{"intermediate_size": 1280, "parallel_block": false, "learning_rate": 0.00213, "lr_mult_o": 3.0, "beta1": 0.93, "doc_mask": true, "dataset": "wikipedia_en"}
Each number is 128 + 24 x the weight over the matrix's rms, rounded and kept within 0 to 255. Layers, rows and columns count from 0. Numbers have three digits each.

# layer 6 MLP up, 1280x256, rms 0.106, rows 829-935, columns 0-63
171122138134121149084169135135119124106152135140116089124123144172158128144143091114163144185141120145160134108158172088139119165122158145096101071129158134154111087110118137137152124083077120
104130096150122158165101118130140126158113153118172123118139111120142115132144099121089130082149104136172122135128149095096155150111064163141146187137090142120117112138157070068140074137163138
125104116115155137121140141129173128164106117098127150100093124130124105105097149113102134119131077146143168103117130115075138128119106114133132141190130142121118157166095153143163135098120097
132114108155136144119155149155123132110125150174125125141074172091110114115140110138089142145108117167138121130106126134133113149138130097122103126139118127098118137110103115166124141133122136
074092140155133111134132101142120163148122141138140140136181145169116095124115149145146104156109148173137194184098089097115123110127146155124147148103145110123133116134117127109147103119162114
131140110114140081150062112129135167129121103116193139127127154110103113123111139117149094124142162132107164137145152147154120136110083149074088144115144124166091131134115138096148169091161141
146133132100132147112128135099138146169121132153123098146143112121162071097146158163170118144078130129169112129136152123145132146116128173148096122129117119125130145147146108104108143100139112
074139138131123124124111118129112121142181096049107119092127137112138121135084194167145070109130126144108136100150118153108108144168108107158122136180147155129161162205074123118113118104144127
142160177157194105159150127125110111111137117131123102085151151120109189151105115110186143118092117116066147113124121108160120171113145122106110148106113098195145115138139078156114095113138118
135097140120106113099131126116149147104134159129148126117116088130083117165099124125142163077079130121111088094124142150126138126141129124127124119157155163110105119136118119167099181152105109
111125119121137090118113161135107124081137108128129098103102102098131122148164134153130139136079132096132133165135123100104088092101164148140138130152128151151118123107135143118143129096096103
138108124110160115084087138125105125097117169135104153119133142122094131135112151109101168158110141098164126100095127163109096139137088120146140110103129126147105138132099136146166154137118162
113141081105124149160182131107113119157134131151141111108107077145118118141139150098171158094133108169124077108145148180162125133128111144110125160088083122117159116089092131101099109145087123
093105132128084104142111137139100167132104108140148099126126160109097168122140113136155160125090116130146118135090150097140119124130116104123123161100090175155144117118082147124153132165133105
077109162102147123147113126189113166135168142102159131147075129137162117077137107126107095140134114128092145099132104085161098119189133115137082122107100161093126079118139097095117156112132136
145147114096095154115145131161159147112107108153097096103152120160135108083143120102109137132167118133107093151129121069118121119099144130090158120135143165139066113102122117099156144113115128
131115127125140126127124124124168130176143107156143105164117100152096147143071129101125112144117116129104098115130068143114124125145126113150104116106154127123105152101131164150127136161128133
142134124137120096140119107112146101151127150142165114113105193150116142095160143137150153121116107113120129137107119138149132115133126176126192127145144150123118152125118119160123150138160118
133134130127120130109128110144153120196165143064138127113129131177105107140149156124116153121135154103108128128159171139122145126138122129104108121141125145110105106101198139108087157135123095
131094135114127079151183132147105120150118139121140113142155100169125128131130170135153133103102138129104165088095152116123142115183125135116089139098130163140133132111145132116128151123127153
100141109140167144148143127142106165153147150122155109133161117083136145123168127141118126128137074158137116118109135094112109130120085117152100140156158130111141116142137109099118122113103143
096118120124123168099116150101134148134115148146117099146158118111131172117140099104127122105100106134092120121131123126132130171120142131093128115111155164126112136167129165119104126118128109
158140169164095141161118165152083140120140159117065164130128106130144164133113118091107118113101117127106090098131138134145130117149085142130147160111168131123100130087152123110115108158125163
147126148101141113127098111149135120111110124121104107113134110170117168123153120067132127142139101144120123083157150112141095151095089074117154103119089108095124151133132178156137118122119107
152161146159120159123116153099132175143139151084123138119132140130109155132104144091154117144158106129175111117125100142126137134121119135123164105107139146136170106119113094113150125121144124
151124081093127087126153147077117129157162112121119124103126136122133151112149170104133146102116139144155154156152174106165119111130113151142158155130143128148107150153100134118147096115109140
142129111128133152190161098147082147151103131148058088136076175142129147121113105119123129126120058104111133100178124186118135157128144127183163155096108119177139113077074117072101112127123131
186074124109152099109148128152149118155104130150157104163144152163101098128100108134167105096098145098142133151138138113142073102095180123137194103123149135134106116138146138130116167087141137
142089163110113126154149125131108154150181090135102129158116135175119150144093103107146124072098171141142149157139158147093138116110106101147099126124154118132129116118169173124175140143046146
116109122151084116152115152132141079143119112121120153126110118069171129145147135118149144079136162100131122152136138154132139118125110123118105152150103102101146131133080092112121116117148114
119144122118115141094099109122112121103143122151153127149126092104124133166138197092097100185118125113135133093124185102108160113125157152140151164121131163120147132137118146115119121111108108
150105134085134136135144077128114150140141113106158100140160093108139124087155125122137105118108157116128120140126144131118154132153123155127144170141154131169080150154132143155082106173138121
156124157126137200137135120143152117169161132111128116145121126171122134131120090122142128131113126170104112115148082132072131118115112112185111105093115129105138152173133125118121090092140114
169168090115147133146115142145069108125147148100087121134143114133120124108098152102142122126144090100115126103121131180125109092174097092139126114124148109117124146154122064147136108117086059
145144120139081165121094157097153141152110085149137152064113114143143110159120098124198144082141161106140126147113116081111153156127107106163104118118148137083149125108169115146183178087107122
146134120126071131111135106137083147154150131106128130132168114146128102112118121137144117129106128126143137131127124131168135095127143068090111121157151149123112169129138149103143150077120116
136151141089128140141137131123133107129130131126139149161138154159076130140120122144145101144144186136112137114122136076106120163128136128084134126106128100128146110108125111148174127103101109
133136106108089124167146097161165116099161138121127148122140094134105161128110153145128110118103134147083107108138120097124070147154125131111129139118119119127148120124141085088133159169143117
126108125099102113121095193115133138130159130136128124082122154149072114096148120118178143107135107118121137128174144119120123175133120171129137158126128148141129168094145127122111110133099094
098128176131138096125081100153130109125103118159126143054099140146101164107139108151102110142092155086156150111110157114114159133120118162105130181143144131125116154144145177145142135137133114
134104123118136174090124135133172122131139127149072091143170083142127130101162137157115123138089131140106092099142105137151124183117139100118109135111125140141118132124110125136122151143129117
089114138152108126094094116098122168170119154138139146100107117130108127112131116147128087128155144115174130109164134103103135156140141139172127115127121128175115138174149115150135126109114100
129083155157147159124161111148118120143111154148133156113129150142144110154181144125102127107143133149158086143089102108120124118094121154161113180081121122097113110091160105131131134080158143
186141168128143076141148167100099094132142158097151134118168164125148091122132123126142102149125147099164154093111108163153095148136107115127117183126137117102116127127132095098105113114151110
145143158139139123171063109165113080164126115121155107088154144148080126095124111122104134143116105132059114104144097093108127113124125141106083112107092124114108101120137117099104120133107127
118130096107131150138123103109094122110157124090120093099116118079132099142179158106145166133111122106076106132134133082121070124127135112104129156114137108160166105075158084142112144095127115
132109179107132145092134121110118096147149107141192090082085110122133137130140112141067162122135098124107123149126087144086120117099103130147120157127146094075124131153102174169178145099109132
146145173120116125144143159166105127139153115104164110083130095089098149106149134152111203191158110182139098119157119125089144079114103124160109135146109066145145146142101113133125132071100123
174101117146152120126140110138132073109098176107141139153147129123102107125138121136141122163074109116126107136102123138112132157138163134140106155126127117147129167113150140115104161155130127
143123139101123094089115150092104094138153116153093122099107125135169113110177098130135118094125124157084092118106123102169149131128125099167137111125138070133094131108074189123129088170150107
164188117125120146111104115152097170111135125107146089136116139083182136155122168135131152091137135130150167159142146113118155137106153139121108123123130135163142115083114085117119086129124086
105127164116152148183125115110131129118083159153134157135110126113090115137155151166144134125115124120120081098176142100153089142118095118127115131116115132148134115148127124108141165163149148
133117139178121182115137108160117129141124154136126141121127137127114109113138112083159171141151102123160129095117112128121102131143148128185134170118155131121154167133126112134111161105121090
147132156130129151147124132131163098152130156093116124116123099118153168116117113139139122149140123120114158161126096140156146149086090117176207139110159118113144142148110121114143181112094126
136084144147150125113128134135131165115110081110092135119153115182104118068126173110127097170110119140095093123118142143153143150112146122159108127075155125150154145138150177177088084111135124
114130158117147125122154094151129137124077136095099152096110193129141127130097140152092162155146139148101153114107141114088138086087113124091166117102091072119106152121129101142124088134133126
101118191153114106128105142123141158142099108141106096101171135135102125090109103128137119127101118132178134135155139134145141140113133174137131152128122142132153125128115154132127135167107120
139094109130112132126124143095138147124140097116128152137124139127100096169065131122077132082138148149124149111120097131103140132131091138133099164093166130144088149141137081142128162103121128
126137144084145120121123132107109103171073121149120128110162135173079078130150124135122161102124122121128129166143129148153150115137163133147159107137107103115183132156112117133179108116103121
111159111158144127198107162134153141123079130146151122107145119139143111142115147109112111122126086107073141132099129128145077096099126095125149115136114135062098169162126168098134126154132115
098104117107184123113129119119124130117169102134138152133125100135097126105094111152140103087124127149174119109119127140138156096128131131076087062103139126120143176159141171110104140142117106
108139134126144101145110166145088084135150105086118128152112160062104105155093088108109147146156132115120133053116168109162127153119132104129130131111122159122073116179101142125127093133143097
176120149126155122100126140113179120111147150130169135133146086125143075139106124124125117143102102121172137139112112142103137153121100078147144118104161093095105165134106137149165114114088171
097108142125130156116107161090088096116111140150103073155124115158106096141112196135128125098126099110137127156175114129126095141079119155128145149092118161140157143139149119137152094098133125
100123150136092145123141126155100137181104127118135154122142089056111143113122088149150112109104150142119175128107128105103121142139125156100146104093155086122122135120128098144147054129127178
129117107157130134132094157147166154143084135131145108093146167120098090120115117150125119103109104151128148154140142129112139120110132130128109129120153144092126106113123139121131158071135162
187113170147128119111109132099181153135148115140172130117092172142150086092098147114114116150117151125093156145103140128111153118105121139136154152128108141102095107128101114107145138134121169
144118172138176159121095131148174140160087141107127149143102111113143079105147137063143099136101145072126144171114130084136148123121134089122099144135122134135101144135135129136104109132142101
137083100113113108125116132160162136133118147155157101121142131138116103130114135121130142084141110140155140147119153122119159164146079126151190081128150123150123099146113122107081129165102126
080117121109067107168116107202140111112128129156151142150163102167122173161090145120123147110131098096139134100104159138137144120128081137197165101118148124147135138127097143089125136111115080
126079180163122123120140096119115166150110115124111116079092127134143162127155134110132148166151060151129086112129096166114112108153110159151122092092159172125112129150135130084120127119131080
135158138110153138128109118143137107149137113107122170132133128121112164138130125120097133130130124165132151156161177135094120160128167108115114117130098110126119138134141146154101120079140083
095160120132112134102099163132117112163126164133141151144110148137099117171174130142163123132106068147140168102140137124139115169111052152121116127119101151122148102124105122112122089160070125
154105141109129116102117137117109127165108140178130107138112101158137117161146143151117111142078123080124106148144103134152096159141137152141172125143167124119067107164134119139120103116105103
107102154173107119081115125119128113125151163166134117125164138139126112132131129111145105092162116167116098128081145145122126158128102158137096121105097152134116110076100101095122153098116102
139150124144087139138125104144179161142094138147141120146088156134112121108126109115107163133120133079130138153107061117128156120132094150133125121079125132151134124147094140121156138125129116
144134114114125114136127109113073113121141116166135094146092112110116137144132113121152154096144106135134130162135116154148115105150140082180137109126085119111100159103131087173145101092128133
112083120084151101086114136126082138144131143149126125137143127131071121135085096160130172123133094113161102100143133127133133091127113156157109076121133107129119132082133072161140121118084102
175139150149102112110123171195119168120122106140126074142145144155149178117115143150140157105123134101179154142111171103115101137129142130137112093125133143151116094117099137105121152123103133
147113132085123087131136129108119120082097121103086114115129150102118136160166161105099164122130112157157122115148113126176127194150131110123120105145160091171132113158135139098130113105131162
114153156112158129133149094154148157129142123143102132130147129097115152166130086127150114141081064124121126115150141115080115147139136144109122123124148120139105112106100130106135138164127106
143151176133132167158129112182153085120130092125098133087191127080155116102119092106133098146136169107174142085105131104138110090134135108167148142133080151163153123120125108131159125159108182
132104142138113105121084104080101110124097188127122169094166126110161132141141110119138119154119132128118130138099140163130133140114167137097101134139129100122145125157137140098104118143107162
135114171110097114099141141098163157127095146123127129115165121089123101174127087099146135213120105099122145094108112130154141106095154114106153113115078155137133131152113089098097103148118078
124061126162164136131140107155135090076106128148094105112126125143134122140105140107158140158136140103121108181154132145123127166148127071155124097155138135098096122171155143097149141094115075
176113126127121122142115134119110101124106194129149134128096148184122133156144124125118143125166122111149112122142136113142112115093133153100129109110146137167148125131172122168133103173120134
126144167096186174162148136153115145130130158094123127142108148105109109114149096104097139177151118120123151132165120129129167113115113105148085105131129108112111187157124129163113155160165102
145070087134129156129122097110153093148129151147130166143109103089131153102151132139117138122149112172124115149134161122155135075092111138133104140157156123152111125102140133154143102108109132
144094134082182134120077151163124075127088162160122173157111130081119141101133154095138118117127106155140110176085131104161118125136152106096160115115168121097104124129104148114125122121157122
123159174149104135137074144096164117139120142143116066121149136129119066145108169092118149099128101131111119115085157137170120127130107145129112177142144103122202146122085121131115109140121109
161132122152127131095103140170105133122155120130110134172170119133139118163130120110135084161108123093129107133144127137143102175127166155115155080091161145135084148141130100104121104118114125
142138104132120145140131125150159097147131117100110124137101085136121142148112138107113142103116162122147143117120081145131132140115160147123129103090139139119145114100115143098118106144128131
071143156121149112157093124127116109122127129163108170162127128134148110122102104069125151095107096126094157126155171143132160109125146111113129146139117128157158129097120088120165119107117090
117086137116100097098072156202112109110138107101100135106118108143135134163138082136161126103174128150153107122159133129136115095061134141092162148107134109102115152159116099144128106113124158
085154180155123130114108110123119142141153138099118113106150166143125121126122147142120133123158094125114119140121142140181098106110127114148132142124141151114156108117132106118147093136115140
157134130158156129109116157148136122139121106123156057174148090144078127161150134147141143101102168120109154138151118139137094129154109121142109116105124108109127109115126135130137140162122096
144130124153168112155114124135114115168096115129187116109143185112138109081112093111126131121095112130124156100141149132106133105123129090127144124130172147122102125120108138134136109108118122
155113172115080134116150091134123144082115141158123109128104111141137071141117139102147145134092084155136158141135138157088186134121134141175132125105164114175122115147147133073150091130155104
095143191117107119121142110133121154153121089150133156137098130156093113123127138157120155158118117099102145126151161135118147062122119117136149107133141088108140130102129138134147133130088138
107118140107133121109172114168149092112179109163124134092095122152108118154125126102173157125111125109122147109135130121093108102139103087139090124112118128162154136115150116172138128088159109
105078102122111120123099158139162117140113167130093141085094137157126134100123097141158151117112137080111142060113139121139110123179111126130080128109113107117138115183116144146129128153153113
141133167160140129113161111168122149163119124128102108139077138130111149091151088119186156138101150124098148147106165109133103145098144126174124095172140122101110145159117122138117128132123126
142120115078121141121128162160136121147134136112140135103160172076155136083127146109127071113112112164141132102107111100144165123099135138135082144103111125133084132119142140123104116127106096
132103130138123147162121161123145073119166108118112086121104115133160129177184136124128094063127126163108132148168102104163141135136137159154114122125096098097077165141115125165157085134145139
126094118136127115163093141131113135143165109153150132114121131130157098104139115116132135156121109128144127192138106090133154126142092133133115126137105095134131189133167141125128187120068121
104118135142135102132156129117097141146121107125129158165085128114123110118118093121138136147122111171130141167143139147118106122095099124159099139105105141124103145168162111118124134120107135
110092148125117199120138147111133111089162129142125181050115171136103141115128116123145109154130154106165138165152155126101169119126132123107151123128124142151109109130081142128140171124118124
# layer 6 MLP down (transposed), 1280x256, rms 0.16, rows 829-935, columns 0-63
083126119088160122125160116126176133094158094137117214130156160131119177127129144159137114095152156088153114084124103134116135130119116210161132136131111140111132122126160140127136132112148125
139131173119122148135138155162097134135117077147120099142078110155150114157108164119113100166108145091134167127116128193135075135185119114061146123153134147128105126101108165126085151112156158
098149139125151149174111103130130171095135140151136160108149151133111106116172147109119155144150111123045110120164164137121114133125147146116126125106095113124163111179167123094137078098134116
126161106127147095133152150138130108095103121153146113105122106141131132097132114136127173120116127132129132147154138129111109127183113132120158122119140107139124125131131155149149141133119099
151075129117167120122175131104106131099093143161153165140109107099106145125095122134131119126105097133101145117144160137113137124108128124087146168157103135111169147120165076166141096156113111
108095085113177100101112135107115123156114160134104126136134095099141118157102130141141166166129132165097096118109121094087109127092132132138181139139164137107073100153130145144089147128108124
141099116127120114178123132152174129168120105075099102118151139104111096114140137154134132084136144183104126119129102168140151087141140091133135167126154084132137172152120141136111131072185108
076123154110094157135153133115154157125119148131145132116096085128130124119148115132142108079165118129157123150071113115158150097117168113088137145094147129132110111123162099128086125098129150
131168154126127147089097111175126155135141111146160128066067092113161127111107144128054085155120135152146165109152079104105101112138138122148106116081116122127147171165073117135120146116133104
155134127151095135158086107131096094162143125114114148135125153102150174131146124122133129172113085142065142137139117093116109131123133107149128166122116156118104144098116132093130118126146087
152098135155128143210133132109144100125130124146143082150121090132088125101120089078147118134107140135146136128106106138147120077124100109156206124117120099127140115145129156143129096147123165
111113123151074091120166141130102171153124103125142080112105113183161141105140156119147105128132107125067128128116128139156140151130121156158117132123153126145139138159148114146121097136118125
090116126143153116139058118151162129140113127099153114172137159108135129143112160103186112123128123092127125077121096130113122144129115153155187105158144155121107123134138132151120140119167148
142096206111139102209117144159134129133151156124120125166140118121168122143134104127149107124132133142099149125158104177102181108138120150103094129149151108105128143147126112076139113132147155
117137114132120107139121106081147102135105150146094142132125125109089147144130113146114130158105108113126132143101116121122116107084145144156143166134154111147201174130140158158139102135159145
090114129147152096135131109159097136154145143114158154134127114165104155169146100175111111125132152113145169115156116140120136104143108128140107146090135096128138134141102167107085118132125103
180123126133144134116124120137123114120135156152163104171148107105134176159117135118165093122087098115147142140120149128132130145117133122124106112112110138089140105111040172131118161134155151
116140131105158128138141112158133095115139135089146116143116118138104155135099100125134126095134152173148129156100092128108102139122121131158142149123093131129123133121119119133145180112147149
093156081135123118157119130139103115123162110099081157115110145121169142135206148124124113124189132134119103137128140109113161137182142144143134133182101163130081144129085118155118149081146114
143112118118113154150099115104153142107172128113110126134152130148153093112148132127140126129069159095121124109111129114136113125140154152144134128151119093108121169109130099130100126144117079
132114136132121099145107119115137062133151106115152147139128165158084151129159154133121105113098160138104061108132124170108107132139154167118133135117139098146143139164135134101112094139104121
133140074117143153149102181161116136118146127110176109127081140144106124122107152195119099147124105142165136137124126139083162112141146124115118087120128093108141115142093118114126160118101112
096077082133165097148164126092147153122183137170112132143151118105109141105152110094099153138117135132126124138091079154099121158127153117115129124183144124077147110139115149073134102120151108
136153116152114118091175112167141125128129102116157132129102118138144172115128144170094076147122142126167170132131107097138159126150170160119127116138119141097112090110130120139122163100125140
122119106115128138142093128143103095135150132124161123163142108160129132129136115123121122088123153105108148116158131124118112137127143145087126099110128101141113110120129202132097118110125134
126098141149120112124131180115141106146085117093112147134131135151146157114101105102092119137131119129157162145081152124136143133142136129126142129152142168106149121134139103097126129130103082
095090174166123138227122063130136144069114163107122113126152121123141154190092132140115117179115091077128126128134119159111094148156116110161149175160076129137115121103164104144132116169150179
138125100138141128169109127101109181120138119108104129092143103111139135109136148109100108131151092162127138103139120123101150122130104126119096130168125144138108112128127122126129104109088106
118126101107102090111099101095154143085093119119101144109132165117110112106140158139117105121163128091114147113099140104147126147179128117102128140100114109150133136127160119159102137143125149
130098107118124125144144105155116148140136115140130132165145113167127131148129134126118134129122090134103132135109079125156150126107134143116127160166135117141115138171121133101155159152120097
141133126101112136119119117095118131168113146125135141178132163142132176106156118126094131107140135122123122118132098108104068153121124121097136146161089126121117101123118123098124124105160121
122077113163143179170155081104152097112119172147100122109120119141133093112057119167137121128128152153117150110138127111146113171122159137097102143158116144133146093125113099116116158078136163
093112127149098116132166113142139082064132152136121130099165116136137107128147179154112109070122110158101142130145130123082141087192165139080135114128175137137157105128118122117139119149121120
105100140161151134079118133145148114116113157135186125089141112157150152087125104135101155101154155114132148130128159121147147162122138142134090121095173157106118143095160122096141107122122171
109084154134129136140140145134128115116102101105115122153108127082124146128129114186045148150089131165143166119138141118107126126139106160098115168152104079153100154121119108119096099138139115
115136108121169092093134124113139152139147109139175136127115145141163092154141125110148127138125158149163164130118149128096104136149106141106177121126102135134104134191102158122141130157099146
109152148128113124126123133135094143110175116131186150088123144125131106145089153134131122099118157102142114141120125118122098111147159158145091094121171146117116145123087116058126117153158105
163117134151162138089122137118104118162104129085115131076132125115142101130123089155134162183128114115170156119103142136125172096128124125126161114160113125117102138156118145151142095097097135
185178110134164120126135110154110146115087100114109153103121115165115168100141179098104105124132128142154090100119144113111148150106153084153117115126149104089147128141117137099108120168101158
136150112115157132095150134122117062101092138131158127168121131120138109117110096106140099115171125110113122139120136140153142116128117105151171181101116140112185106141125136101135168142145103
106153122083130103138079159155128126101092139137181139138126204132135107179121094142157130142124137124131117108111130136130142089162117134142133109146096150138090103098129150089145118102152138
129128145146166115148156119127082092100083122122122095136133154124105139063141143128075141107131135102120142144147092135133163129143111111152104109123120135132135114097107129159108140152116114
145136101127140100112148143133128124121140124153163121098083121101132128130114124110128188158159139152131104129130156130127120139091148116159150138098213123124125140118120094124126105165156143
100166140144118137128131131187146116104140116120121114131101117117096123094140155138120102105144122116127105157124119102105092093126155148123140086094151128132122097159112105152122140112104106
094114124131145096095145130128123130141107166133124135159142133116154118166108096121175177160183134131146164159118099110162110156126142138104129149141079113115124104098123151117140161117172118
121140126144152151133126134127151135165107129153110120094158127126111121102100141122168111153111161153143134130139125122121137131108129154126132148134081133146152146163089095133105106151130150
115093127145135102116152106140106133119155130131098146127155090126132078150148134130143095153143173122126132129172141116162116122157152152115115121133124168175153151123137117158107126110104135
137123147142154130122094107100139121124136107147156113128095148123106127159200151122115103110119129123099120103150090093114133094118098126099138165118116111138137162144093081176083137123111150
120143085157097134123147123147148118094156122142070117143062162127137163156139123113161114085135131157172107086161171140137162092122117147136150134142160116156116122155119137141168114152122176
142105092168120136124121135115159096118164104134133124105171127096126101080127107139144108141131125139165121099118112149105182117175111111126096138153116131126139097135125139150122175108133148
139124081134119140144140121118119145128106120133141115122119123133101146166128075102104147159116129137131114125080142135121124139128156128104138084129127127110128119138143141132135141125125137
116133159125125142142078120130084153144121120168067156123170058147121137112149125109147114102163144136134152147073127079107148101148127131106116118180156097165111162087103131157116137103113111
165130120130143101148154107098148105139152114094100096121103115139140156137121107133148143152129128158172111097129132133144124156152148107115164125144112131086146128181078162108126106107112141
140130106140163110092121164119090100117113167126146145140112126130054133137118147133136123155124146116121114113154119085145092153143135135148101113142115163168125135111161132132128119112152151
131154112105129134097136142118122102115115140156134131123089095055158168130127140163166152120140144155158083117136111089109121114097107116156135159173106151121103155121125131116144154173124144
124135064160156143135130097127122106135134131141121128118141100139144153117129125148149100091160090132135170154114157160146171117083158165120144160111117148178089136133074113135106145123152125
163111156142100120112135078116105125111104165087103159148136110112120129183065124079104145176095150140096148126085142137100126111174132102069101109171087186119143122077158137098083143098131096
112146130158137141115151122067127102132132143133149156084135162124139104144158114136121150099082104150132090180111084112134073100118159119116139095130065111084113095143124137115127126123139100
128099112146098147084131103115167090132125154136125100151143069158141117109144118133114114067147138152105149139099147142125133133127134095128128129112135117138118077101143155135128130126140094
121147125113136155114144067124135147102090109154113086121091109136107127141134129139107140135108152130163107153136115105096098132163149155113126157115115102158096089119170142109125107100151104
115110137131105113146138108158145157125092147115131126118151132090145143110133135097121113138156101093088126151131101071161107137149148155139166133154144112126104131166096123156165116111128135
137140131094116126125125098120136137136075160124138178133124121107136145151140134138106110134072143103156114111119121145127150098150118150182060119111100123088118172148141126107135091159107119
118118086155123166102123150069149170117155084125129136114104119187084123097161129132146113168118143150141129117116148102117120121079123137178132106142126133110120133095140111090113170109122131
163127136170117170154143088123146126107143127142142141116112113101139136106151121117129109135148109084112104096153128122115135135144106079124150123140102143160116145122097104141138125135164147
123138132153133117136096083112124133118140110134158131177118142111149090155149125107141152172137132109160147051131145147131132075115130122108116109148101138102111115113125168095142126142134107
114107156142104124129133138126104160096159134131111071133140113165128096120151125132085133121138104111130096108119136138141121065114120109139157136136102104137136138100110130133121125118111104
104117102122093109124134139181101148116099149108162122154077120097122104117143103159136126118178144139127103133136123144133130163152125108126122148099116110104094129085136146171144151165145142
124109132114151194143170160128128100120162088107137140152122128159135096152144135170116095146121115159112104110123131139098127103130102115140096149161126153111118108127133101122115110160091112
102137147149128149133128077129113127129132103131119145133148117081134114110121103149168151116155135146096129082105121151115157161171154108109103177191111173127136105111140108142127101142134140
095152099160153120114174118104095095097142132141120149153124119067138137097147192167156107120135140145129142106105133108134127118106158106080154135110096166108080084163145163133132110159117163
140128143118147146104191119105163118105105111145114108125140149131118084113132121122180127120106161142119147144145148105144166134093101103153159159093131138082147088091171134170104150152136115
092122121153107132127133123091116143139150143129149125109110140121146121153128140116156179125141142178129122093156146129165123143116095142109133111136143111158170131099121115151095138143094179
118124115131149106141142131097177134116104118103075141134150131110133122139134114119134140109144158105143113098121106117186150092144159089151124110131104131170156136160133129146130101090131119
136109112119109158121186089121133140119156128148129175125106090122171105155096083103091119114102122139150129123080102112115132149093123113123122131155109099109183120141115133142118151147101128
098144135159115142123115109117115141113132104143133109137146172119098137122108159126108145138134143107150161138116148110093112115136132125130108104138109163097218118136150104109129110098135148
111096111102103134163067132091090085092127140073097111136145092136157111138123116111124119134142110141108157097140098122114144155133094111122134142123133128112164120120104132133124115140128140
111133114134109150127162121130199172137135086083168133196155148153132111186117147155142141097118093112119124113136158135121118126094135117117128078141125144151132128158114091140094094129108123
137155124122113116117128158140136147140081133113143108125129142112142116117143142118141109124153142136128132113140130119124105177138133136179086150124113158115155113164112150139091111100113153
099145144126121137138143118142137142170148099133138148074093143141117128135113121156113165089119138175118136148114123134130127124162126102157132080141135106126130132137119129134104136128132131
136141140172188132152135155126106155102117118131146126175099122160104117127125121110154121115104129144137120147132120132121174100170120124128142192169129135100141153105133091111168125155143132
121133093123157117118129128116144150152070097125138144115150101166125108139141132129136142094165138161179133145100127122117166124148135108132143117093042104149152158108150118167122145117149170
117126127136088151094137141141112152092139150093168162187100153151092131157126161131123142130107126157110124168128123146118148081128116153119121092062174111135164124140123133154096159129093107
121133129125146103114125146162183112145132106123131162174112126158116176151129143109125151137129173138156120116160130101100125121113116092154156135126109143114103140124139139134118141135114071
183111140130118151186086101160119081085160094111153150140131110130146124126160140119105135058121117108128089095134119167143153124144089171194132065160117095111132183139180125143114086125090135
085095170113176152149083126173090140113111151157139087123159127072134160089121116121175107155129182131155144125157155098139100134133152059103190121126173116104134149135086089147171130133167091
097143139147106121135113122114154127130141117102097133152180124105155165103127129135105121138129125157112157134145171146143158090175136163123155139145116169143128087125137144086092126066132150
190123132125100162116128073122138125125144133134151136095129144153145145134130144157163101114113142129112154123082137161136128157142169085119170111134118136139111106112093109061132138121099163
152132092110132119128133103129106142154100073166165145092133136129103084091152139135132109153074132147128174149117135117064119077124128163159129145177137130078127141102108099101104141141159152
160147113160149134106148127096075184097146104129098128098134192144117115135137087178102087149148104125067176117115147147119144111135107135146108122106101088137128107136125126164165166105138116
124128152141136151097124136111068126077145143106073060102134144111105058135113105101088123151141152130116146137112118142138187082099126078173151124158112111180185164134116133113144129159149137
097122075118093105115146147162125122162147160126136189157145134092101098135152146079107093135157089114130142131100127182123080118151089086096121151153161180174096124092130147120141125138143112
083115141128123130122119167103113132140179114122166106125139173160127114143165125132131127146101145122115149105138166082084116127164085118146141160154125167132100124137150129165142180120135092
134130131125096134114135125126143125139156128167152112104118104175123133147104198156150111156115145096141119121154126155114091145119128109138092163120116111139140137124167102107135125150114124
084142128141140159186117114104145070119124102128152117144139118075158122142127091089133108104104146113116145137087129154135128097110133149106121144144127104134135154132149136139161138121088153
163121084143129113146154112151122117125118115132144095135103134106121126120134127070160100109125158111137145123124125184133110120084109129066121152151111108147166150141109119101151106113164144
101152145136089146114121127113099093126120165140083137117124094152114127136115110086085084175114095125104089105147126106113117141146193133110124138147140101146145118170132135147114135106132093
074130097120112121097122163146136092127104116117093107145118111142055089156154154104137136149103134105128105199100079125151128138143132130115105135115121123141152122138139158134119179151136120
115130090117138116127134110129125134145166129146154087097136103128130177112150109144111152101130130075138141134115113148120146106162152122122099135133140130130139124108118121119110156137096112
151110065102124159155155128146124101083149149124137115145138154134129166142135160118122110106104134160148152112088093121130090115111152122121136135135097143133143171108098118111134150140116129
134100100120124161142124144150101174136118129080102141130181086160089144148131152163139092133081121139125118109137120144099134107131118159101152130151125149184139129104139122101147121079113145
127158123138147119119146146143127095117173089149182119123135085151133090153132132107146121119110138175149134118118096119099112143136103126100139142127089147140149130105121140146154131100156166
119146143125067097137147115158081100115104147168154148133123121127166089129141103170108094099124086178119129131160115081099114116117173116148120127117117102126164138118133103097106097158147139
118151118119135097134132142107113084126121129176115087115116126138144092158120128142168155148097156131135133157120115115150089147135159176158139141154116152158151134147137117127142092124141134
131184101142120145110131084099109174126134171103140162116146110165128119085106135154153123141124149114127134126138124119164124140110091128082122125120126117145122085122161163119145183107135073
115135130111153129099113098130125092153107141171143132083089148150133119115145141113158146116099118159157154092098084133110084166123140131179125152116136124102140132158139131149134105092122134
102091133147144106096119121115167158125111111065125132104109157124115110142144175137107156127123125127089128160148162127147139109129156154096104152124077147149113129112067108126129085131116136
129156108124148087174141133118127142139167103120114091138115134107156110152151147095148113084103125099095102114119156116069094155122173116089126147095103084130140158127108136138131117082117137